{"n_head": 3, "vocab_size": 8192, "attn_scale": 0.125, "batch_tokens": 65536}
Each number is 128 + 24 x the weight over its row's rms, rounded and kept within 0 to 255. Layers, rows and columns count from 0. Numbers have three digits each. The size before them is the row's rms in percent of the matrix's.

# layer 2 MLP gate, 512x192, rms 0.139, rows 475-511, columns 128-191
104:127132186092118168135148152101094093130128122089141146137112150192099135147117123113120113161095127151121155118114139143181165088130085148084108143131090111137108140100132146111108115120133128
101:127116193133055085090125142158148133133122149163132130089105146131156119144135095121177128148146181098093113137139082145130145129135111112127154148061103144153100093128139134132119170116110135
094:129171184125094123145086146165117158102136135118147099112134104123152125094189137137077108072075105166134096094126108123146114134110142149136116128177117151127120168123165146156125111133059166
099:110103062134123130171130123147117140086130109123125140142107130121160126118147118093146119116149142162133136135119148153136152169120120146099113110118142118141151120132116146140097102138176136
097:135124175124156100150136160148131099104124117094140094083116133078116138087150156114151126151166105152121102101149120154084133153148132134192147075115125077161103142133114124072115129137125191
098:122111167105151127139152142110093143113123141145152087113103106138154134149142111153109084132187132095071107112142123137138148118105115142147127157120141147173117173112095128102117148136141169
103:139112130101130120106153116120134118110138105123141103112142128133119127067090164122152126096115144128142143122120123112115178158138130115160184128130117167176093102120118151086151104152136143
096:107158144166102132105125171094155126128124130139171114102178147130122160123145145136135086134142116140124148083148124128126149152170191210149134129155148143145100140170158107097106097123146068
102:146129154132108116167151137101138152150121106157109142120131144130083152146141117146106147132125098141118138157163120115142159091108114147096115132131177113122134145053143146136095162108129134
092:100156157131174150165118190108095078104142121107125148146143081115090133113102089127107082122088133137125129086128160144185127137100183140126109140125160155121135080101122103140177166166142142
098:084107126114136135148109146151125144126086119119143136143131128085116087126103154112163124193105151160093136135107062141127173145136118146160130150124170103116149144091101112111147125126148125
099:110129113121111150129149105183132116178119147096113110139156135086149122123123125140133161179156140142157170148136137166101090126144098102124172103129115135117166175096137127158131135114124116
093:146189105114101095125126114129117157131141125124155143095119132096161140140116168169098136082140106162114129110125110120145082124146138162146151141167162137158143126107104096136123108125109108
101:109105121100104144125143105113102145139149124147101115157062147145135124155129145087129068155102090122120114103157135101143134096113157174114145107115106161116078149154139076088119115131140143
100:162094135179126081135123132151104098144095173129108100093125107131135140095146150103099133118118101121123166158151144079159119123115111092107127130116148103119152071098176140156075097156127169
104:102138121133163125147149129122165105137108129132092128134122138083159131091133119119099098155180128101055113108146138073118140094124124156139114146150157137143146142100094123128170136129182164
085:095114096126112099138123141118132126161124144110113099131132144107086112102106081102112164116144147131101100105136104134183121177133136132119159128119134133144121159101109110110105069097103119
103:099118128118071124119118117078131111097116131150107130142120113128128152163133093102130131153112114133137152177154149105165160107110130131099117115151114140113140149100128102137116093120149131
094:106088140146123115117102152161161119155103133157146074129096146093128050097123101137097158163195120117140157139115156121120093175142098131130154123150146099139144161166137097159151132121161126
107:121180113124134117139166111128140136160115101085125120128120156138108106130136149102151147113092113150133144104113123112120132142145128089121110085096107160169123091098136090124100141143175108
101:168121121141114142111148122103087133144127133136157159095124122109102174122155110196079125136125122113126068148125155103151132106143120127106113135103085142154140151118103110142108108137150123
106:143146098122146100111122137140118129094150108081104126158115169136150106139108133144137131127117133141189091097180134146146088178099103108124155160128114078162131145112118090088141068174172189
098:122119169133132149112139148134146120168138156122118128111134116118133144132154112187100110129156110145124160173152137126137125107087124122111097122134130147142130114080090157067106109142153142
102:110089122104177176150123163164143150155132167131136097149145139116134130163106155149138140129139138121126171192106126111141158147133118138113142080136112120085138143135069166145115145127147101
098:112153122084122105157136142088129082113109110117143118129137146094094136120176098123089131103119151103103121103126127113122124149150159154091129154127126136103121136121085107123133098118160168
097:120139123165081164153123110123093084139107118120143074146147077115158149143122128126138116153112147114126065140104141123129133150140081134117090154131160109138156175103110137145133161125156124
101:150088132146115092099138152101176119102137142119127141136114133083163163124091144109123136128094096158138138118180105141092134118119106173147137090165143092116107135151111171156177174123109104
095:109095163108168141100137125108120101137108100163134143125173132139121077148104131117138107189131086168146096125118120137133137155096100095152116129101126132145148163130142097133127145118117117
107:127142118096145157163150128120139161094117135147125127108147161154128125106150173146092185109162109166118095160117103120102104115157120119114151119116168154149134136125145181148126136109116144
104:119124160109093117097139120131097136114112105090125118153105146117092116113146145187102134138138136135139148163132125132179121137115142132095125161106186093145132114137074085105082110115141150
106:145092164125108118112126117128056113110121150116142111131154143139100157159145144175124105134161127160079118134156203119135154119167162131115120117188139174134136127146164079106130119107115129
104:152124135155109091127137116145140138133138110170130125136127121134142103093131089095106132125133146087084139102108129161104132062134124136097131158139143145123127163159120124134107133090088101
099:120133096110152174122147130114135124104112149124148093084096153160095156168108105121151138097128114134073142155120141148113132119111136152102185077118125135137095097120114174106135133135097107
101:144131101105135127116151110136085166107137122145082127159097081151114128113108106110130155141114131183114138116122130132154124120112112144117157137144165140119093197080132104154090144142117143
100:147120117141073111099058166097128098108145160159124134097123120149079146113132102126139158150120120110145110150151114171135136104126094189127144076133142188125112127133120123129112151109094168
101:127120084160170120139122109095115127176134150108127137141141113121154114117134123129099105106110142065120113122123120086187125084160139119135113100104126138132089123169098168118179131165098118
092:123101174108119141141109135118114135121096118119153163128100126147093068105082134066121148150141134122111132096120141133113126167135153192137153140136125140121180126143109126109100116138126164
# layer 2 MLP up, 512x192, rms 0.143, rows 475-511, columns 128-191
110:136110097122123115155114107106131128102115141134135098105141152185075142122128168134102099121123134087110145084123136119111164123163139107118130114171175127117123096120144131106115130113131118
102:173129157131106120086122143139124143143092189141133085112166128127150110096144080143108134134113118120133152137122149103107118153087132117114163086102109106138115123126142142126142137154110132
089:091130126149171138087120115102071140134131113163083096139093095081100122136127136151139155088100116116086131144136177092092088157130064133144126138121134136150113126150141125167090113112138124
105:138173171102095118088146111122144148134160152174121097097128155128140133115134127159115121146103133070079127139120115129139098149112105143115127134106118153167129110138130096147116123112116113
101:157146104152140158139161102152123107154134149148136137149133087193131127169157119114083108111087137125128161140139153116138129139106115166115123131140120198103168125163130109146130090140086152
100:117138154134140142161195138172152111121161109152129173129109191126118108124129132125122137149172158129109085157084163112123146129081147126150145129127138116122118147183113089137082130166146175
101:138097112111102122103182137145143129115142119140134104093122146107132131100116121080125127076129109106128126108117141136090172157146152120138184139111133146154111116131110146073126116147152126
101:130087153121135107107115092109095153124113098108130114118124177128142142114119140152164146086131132104104144144126126124124116116122106057108125107089116132144196126068124196119118162098121123
097:129150118107138113106129129133148138127160099105139080127143159135143111137107123137122098115118125143165101187112110127106101142103156120144160123118079187122151068149106112129140100130087129
092:150098093151127105167129119096163149126129175112122156114085138117138136134110137124085170147157140091106137119111082119087118113102129110118116091142120095158100148091114148104119139100145099
098:150092112162125105154139157168185142101103106103129097122165159114125134094117160131123103174105109180145098103134099115106116101129106147111150108092161164120144126157121104142164133146127118
093:135092129158104141129119084102129156147134122120177150102107147170102094187152144102109137141138159099119136120165107155101112142145103133151151102097122127134141156123170133104136143094152152
094:135173118110093121127148114126111180137131114104118123077112132130152130127098146143100123106124092171111107130146117107118105161148127159148153125178143139158117132130109097158099115145152109
110:158101122116149116121092141099134138144120130137146117125151117171135128132120086159117123144138155162099117137111118154130150135121088118133131137152150154129148095092143202174131130154130149
090:105134109085107181137117169133101146119127085104159155139135094152126129110111129147126102132139124130127148106164150152142105144148120169151098130098109139126083161141159129111098139156106133
106:116120155126090092124130151104116086141123135133100124143117103134153146125171112087143120127172150089094144097105173149098100110104094095103096138134140106134177121123157142150149091120112153
099:096125094169144104090094134145150134129137146108146130124138141132121148114141137139092156163146139157162098113098128126182148152114117158134158165146139133138114150117094135110090102139151147
100:096098149183120138098152136115094136145165167134105172130119113102132126176138119132144157108096121132122132134141120124138143137141129151096111111126112119100115154120127107116114108112143112
090:136202155128146140135124114088127156129180169119144156130164109122121180155125147162119137075094155139158110111156126130154117130119149115144139091112106170090134090139118152131121100118076155
105:156123143101111135118102116126130120096102170136137113105152108154076108115111120154143119124169171093123105125143108097130162133158160181120162122127148110098102151138121103129187144103099153
104:138140149111147112128122148115156146161119115100104123146104147132172119113132134117127120122140113112129149114164125171089092173129114137143144148182127152107123151166136085129142158114109112
099:131099155134123051101141114161127151078135106130128117143099112143126100134145090127152133123122146143126087080148137124092082117146086084158155144141077125150139061144120152054114126159107171
089:074131140104127118133172127135122095124143149080126156129113139122089186134122089143138125124136134126109149169124137099124134117125142134115077143123138123130117125111145171107162167105158135
110:128095076189131154147143145167147147112132102145121146165135131154118077132122124117140153107140107143142182109122129145110116128168114128098151094114133093123116145150103132146068140109111159
087:126081152113137158145145122098116157133162133148138113072138097130134138115108137116140123149112140120120107170122104138133105126133113091139167125130101143140122138148131139137084133113131127
105:137078096153146143110174122152101162077097123173088122152133115113077139100158125140106196114132129109123109164142114144154103098176163108185150124105142101150158106117106149090122104138100144
103:144143141124134161154092116095096163142131109142154102129129137150151149100131159174147106138148120135122125171098110106149086096123098113107103128105110116134139095112161097150121141143138135
095:152128145140095163104142106115123123121181103118135088123117164144111080112126072123168095163129121121111128127139150120147155181127123145143100089109121117129099132153159076097162118152115104
117:162169115077122155115128150144119107120108176156107095103144160119140133126146152147099170080115114132142093139138143118107117145156103117146143108099136140135101144113152129107095119137106146
098:137164165124171145133114153147099107148098143117134140115119111125168139152092150115159113113094146101062109148128163133124117135133131142156135133142110155125127098116126149120172129149115103
119:132131122092141132126132145150112134092157117115147098095160150119129164099131136108110086110126074189161087161060162113143147161151179118120117098142137130176104126120110133094123111110121126
102:130115149097102149184161111122127149138156131168142161095153142115157095096125136076139108090182132090139099168147115152113141104143172098106098112138140109139121142122120113122102153126107139
098:128095163121124156135120131132146171132110073167088113101160180135132104127127110127128133179109117101116137117108134122136093158116107144171101164110139129116115196128163068125143110118114135
106:161109169072130113121112128120097082123102157145142113175131120115123120118085126135108151079116149100148107154147133148127135136135100123118144116088146136114126116169183150151110113112131156
100:132147107122138175190185134141132110111146184154152111157097176121131105129122107142139109148122161114116114133140158138139135154166106135138142102125085132111105125140167097109133133156105138
098:119107135101132131174135124132134136117154079108129156156111171107120113136134140146145118143112090149112129137127137156097079139078129119163109113161107141152186153160150140151132117135092077
091:100131136129144107136126111126128149142164129118120139074108138125120089086102169092136122104138123115071098090108191112133037144118146207142127122177128128122146117134111109153139111148159116
# layer 2 MLP down (transposed), 512x192, rms 0.116, rows 475-511, columns 128-191
109:086117154155134132120139122134111146124156144117136086117104076153106135117158138133126175155126116177136194129148142135142087116115134145107102108151096119136117123154124136151100103112117138
104:158125090132104144107133116127117144105111138165171152134123122127130120122082124103129146135125112123121087122089116138113099094109120152142132132132099127131124123081164147087128164119114138
087:129173128103133095127109175129102153098173134136153119093125103152163105166131115124102102104163118113164132126151074129158127118103150079106130149136101108110133163101142106117136126130090142
099:094144136088129127143195184146124116112140131159174163109086116127091162150140135101112115129128144130137145120125130134087104119117130163115094124136179124142150117149138197119147117070152146
103:106144100126123154123125128173110120104108123193128154117136137153099102128158153154083126111145123153120125104121102126166128103089128130111133104156129129155154150110119145101099110104097085
108:124098147109115147132161121141122134190117137186190164081136142114122112143069116128101142141128103169104090118134154150144130134121148113166133124136149146130100128159138105141143142111115138
111:161153117153142098120135078118129156119101112134125105112165120104123115127103141134120132111107137099165152110101146147060108102094145114113141144159124143134106125080099130147151158146143118
103:107151156156138150163136144144135114115094104123139107164143126099119144114123116128152130123079101186137109126090121130127153130140144128113154140123159109119115102157114129130183104145124093
102:166111167132127094121130129144138145144176065156112151131116138163074139114129146123123167167155101161110160129111141152100073123139168133120172110145137090144112140089186137134104113107120119
088:131137178108118139075136086140121172120112151121137089121125125129121099145118114132153134124142140141132156143145125075132161134138121163164177107081166147076132154161121122153142098148167135
103:137154114101128102097158121158099171171175155147151117131105132082099131158147124124115118124110098143130119181117139113132163136146124142159109102109140153094116123151133141137141085117178117
092:069138129134131121121131148137137128111100145151168131085124151131112108170148156135128177095124114172099116091083162113146173129123081137115112156153140121106126138151145106099144112141168161
088:134115129115112155111129116131100141098133137122141141150120103128133122119114102117184110152096109081130157109084122150104138110134108134104092145110124187117143095134119209131134133125159160
101:151141125086129125083088133127167106146129105099129145181143111094117179099133150131118138161102132140150129136105119140170135078106120147098169146193150137114144125103144127119111139125118157
093:092099126137079108111092117129134126166088141122118146102075164110108170108137130153134146097104105146092131106120145124120179117107104121131131134122159146145135122101131056119125117155147132
107:117114116162134109131095130077115103119111098103122124118156164108129137067102092098127139120152086125121115136108148125125146106144122145117101130152140115161082110103105125130145122147126168
091:086135059135126121107131150151139118139124144110123140101134173136106139145112143093110136117080101109087160131122126093118144095085139109148113136161123133112122118117084143131170109146146114
103:143164148114116174136122143060134107094144119157145103147092090106127108160125090150170107129120140138141131156135101143146109143140162091132081144103113112125103157113101106141146138136165136
086:118083127125139158148110153163066098098135116119093131104134159120125114115150118158109128166113107131138144097133155111121109153123125117148101100109147095158115146180111117122142162119202123
100:078123148156167163130119161134134162137127059145134121121139117171159131156119108116120108109161158164154094111159113159180129109098178119095170156123150125116126132109121109140164100110117142
100:097124182153104141125114118138123119130098150148120166156144106149114110170144152112101143133087113115131134130055129107164101161149111133142167097111159119165148162167121150147140156139155143
103:113095151149186109127134097102098159144148114109086140147141152127125143111139130113153081078132126090105105117118140144091111162120141119109093138189100153132116149137121122127138144128148166
099:169130109096132073156126163144092161133096092099111134128171154113139123168117140083127161172141118119107106144128135116170140088117125094090117127133123103115135106137123106099126122149134116
109:155137120175129085144144089129126120140142122120088113102125186108130161123109102135077095101128122135127121155122100107156113119096095180149091146116119143178206130139151121139139082110149102
094:102143102130110084073133140175129092108077138109135152131120174098087148131103147136103117123113089152082133103128123100127139117108118158136120134122130136113122118147109134113163114144144121
097:130104148160159158112121100146103135129144147132138124141091166111110090096138094122115107147116147144142151116148148102113130115114209149114119109080114115139106116142119111117141077108116141
104:144127094141152105143136182172125081096133116105086138127077141098119121148124152125104145156109102146122140077103113107141145109149148178114142134131125110104119132145130133111125099112099104
092:127138111161113121131129162079103168119142129130112158109136133130111143120084163133109166125164108111095127159148114137114089130098136130118105114190107144124107120117132143133113119111161155
111:115103136099131169116147156117141137113085143143151111107132129051149162105093121126178135124119146154111143098142113101134137126141106116139121125048141123153157134110103160138110154154099121
091:147121129116110105116112181153107119089163139131162116117142126151105116166174137119127122191093137134137134145128132104151140143113136110129149111127147123134100138152143115121153109122110110
109:145133093145099087104158120145132137151116151148127151060156105117146130119133126153119132171130136118150129104123098112152179143125097082133111141161145135134135107127084129126130115146149123
105:138103135123120129090171071065144142152149129108125142092113186068121162110151120131138140131087129132113145152151135112104140088164112135146082090087155111096125120107111106143136145165129122
100:113128161097077091144100115142081086144194124120160119135146100152079160150107104124113134130121150119124152143129127136084096133112132122114171130167128158122095106156136141131082068128119115
103:068164094149106112127144173174142106109137121137159154074106147140103142177150173145145127132097117132147167134112136080100133146132124144137141111128159090150159122156117151058168124127125121
095:093146131132170127137133149173101091124144145155135131133162130102132116241137148122117127165139091163109112087073130154129119143120133134144138178160140101147121114143144089133153131124160114
091:138135137106108092111147156113156143136144157131189171108080144134111125158145086129084119103127074144138126131162136157117130157090141107130138122157119127104120153128147106143138136104164131
091:090153152141128092097134119126118107119143117096139126118136131103141145138154119128165115103149121108138135125163106097129178114082124135124113077089115086127096127112140087168136151146090112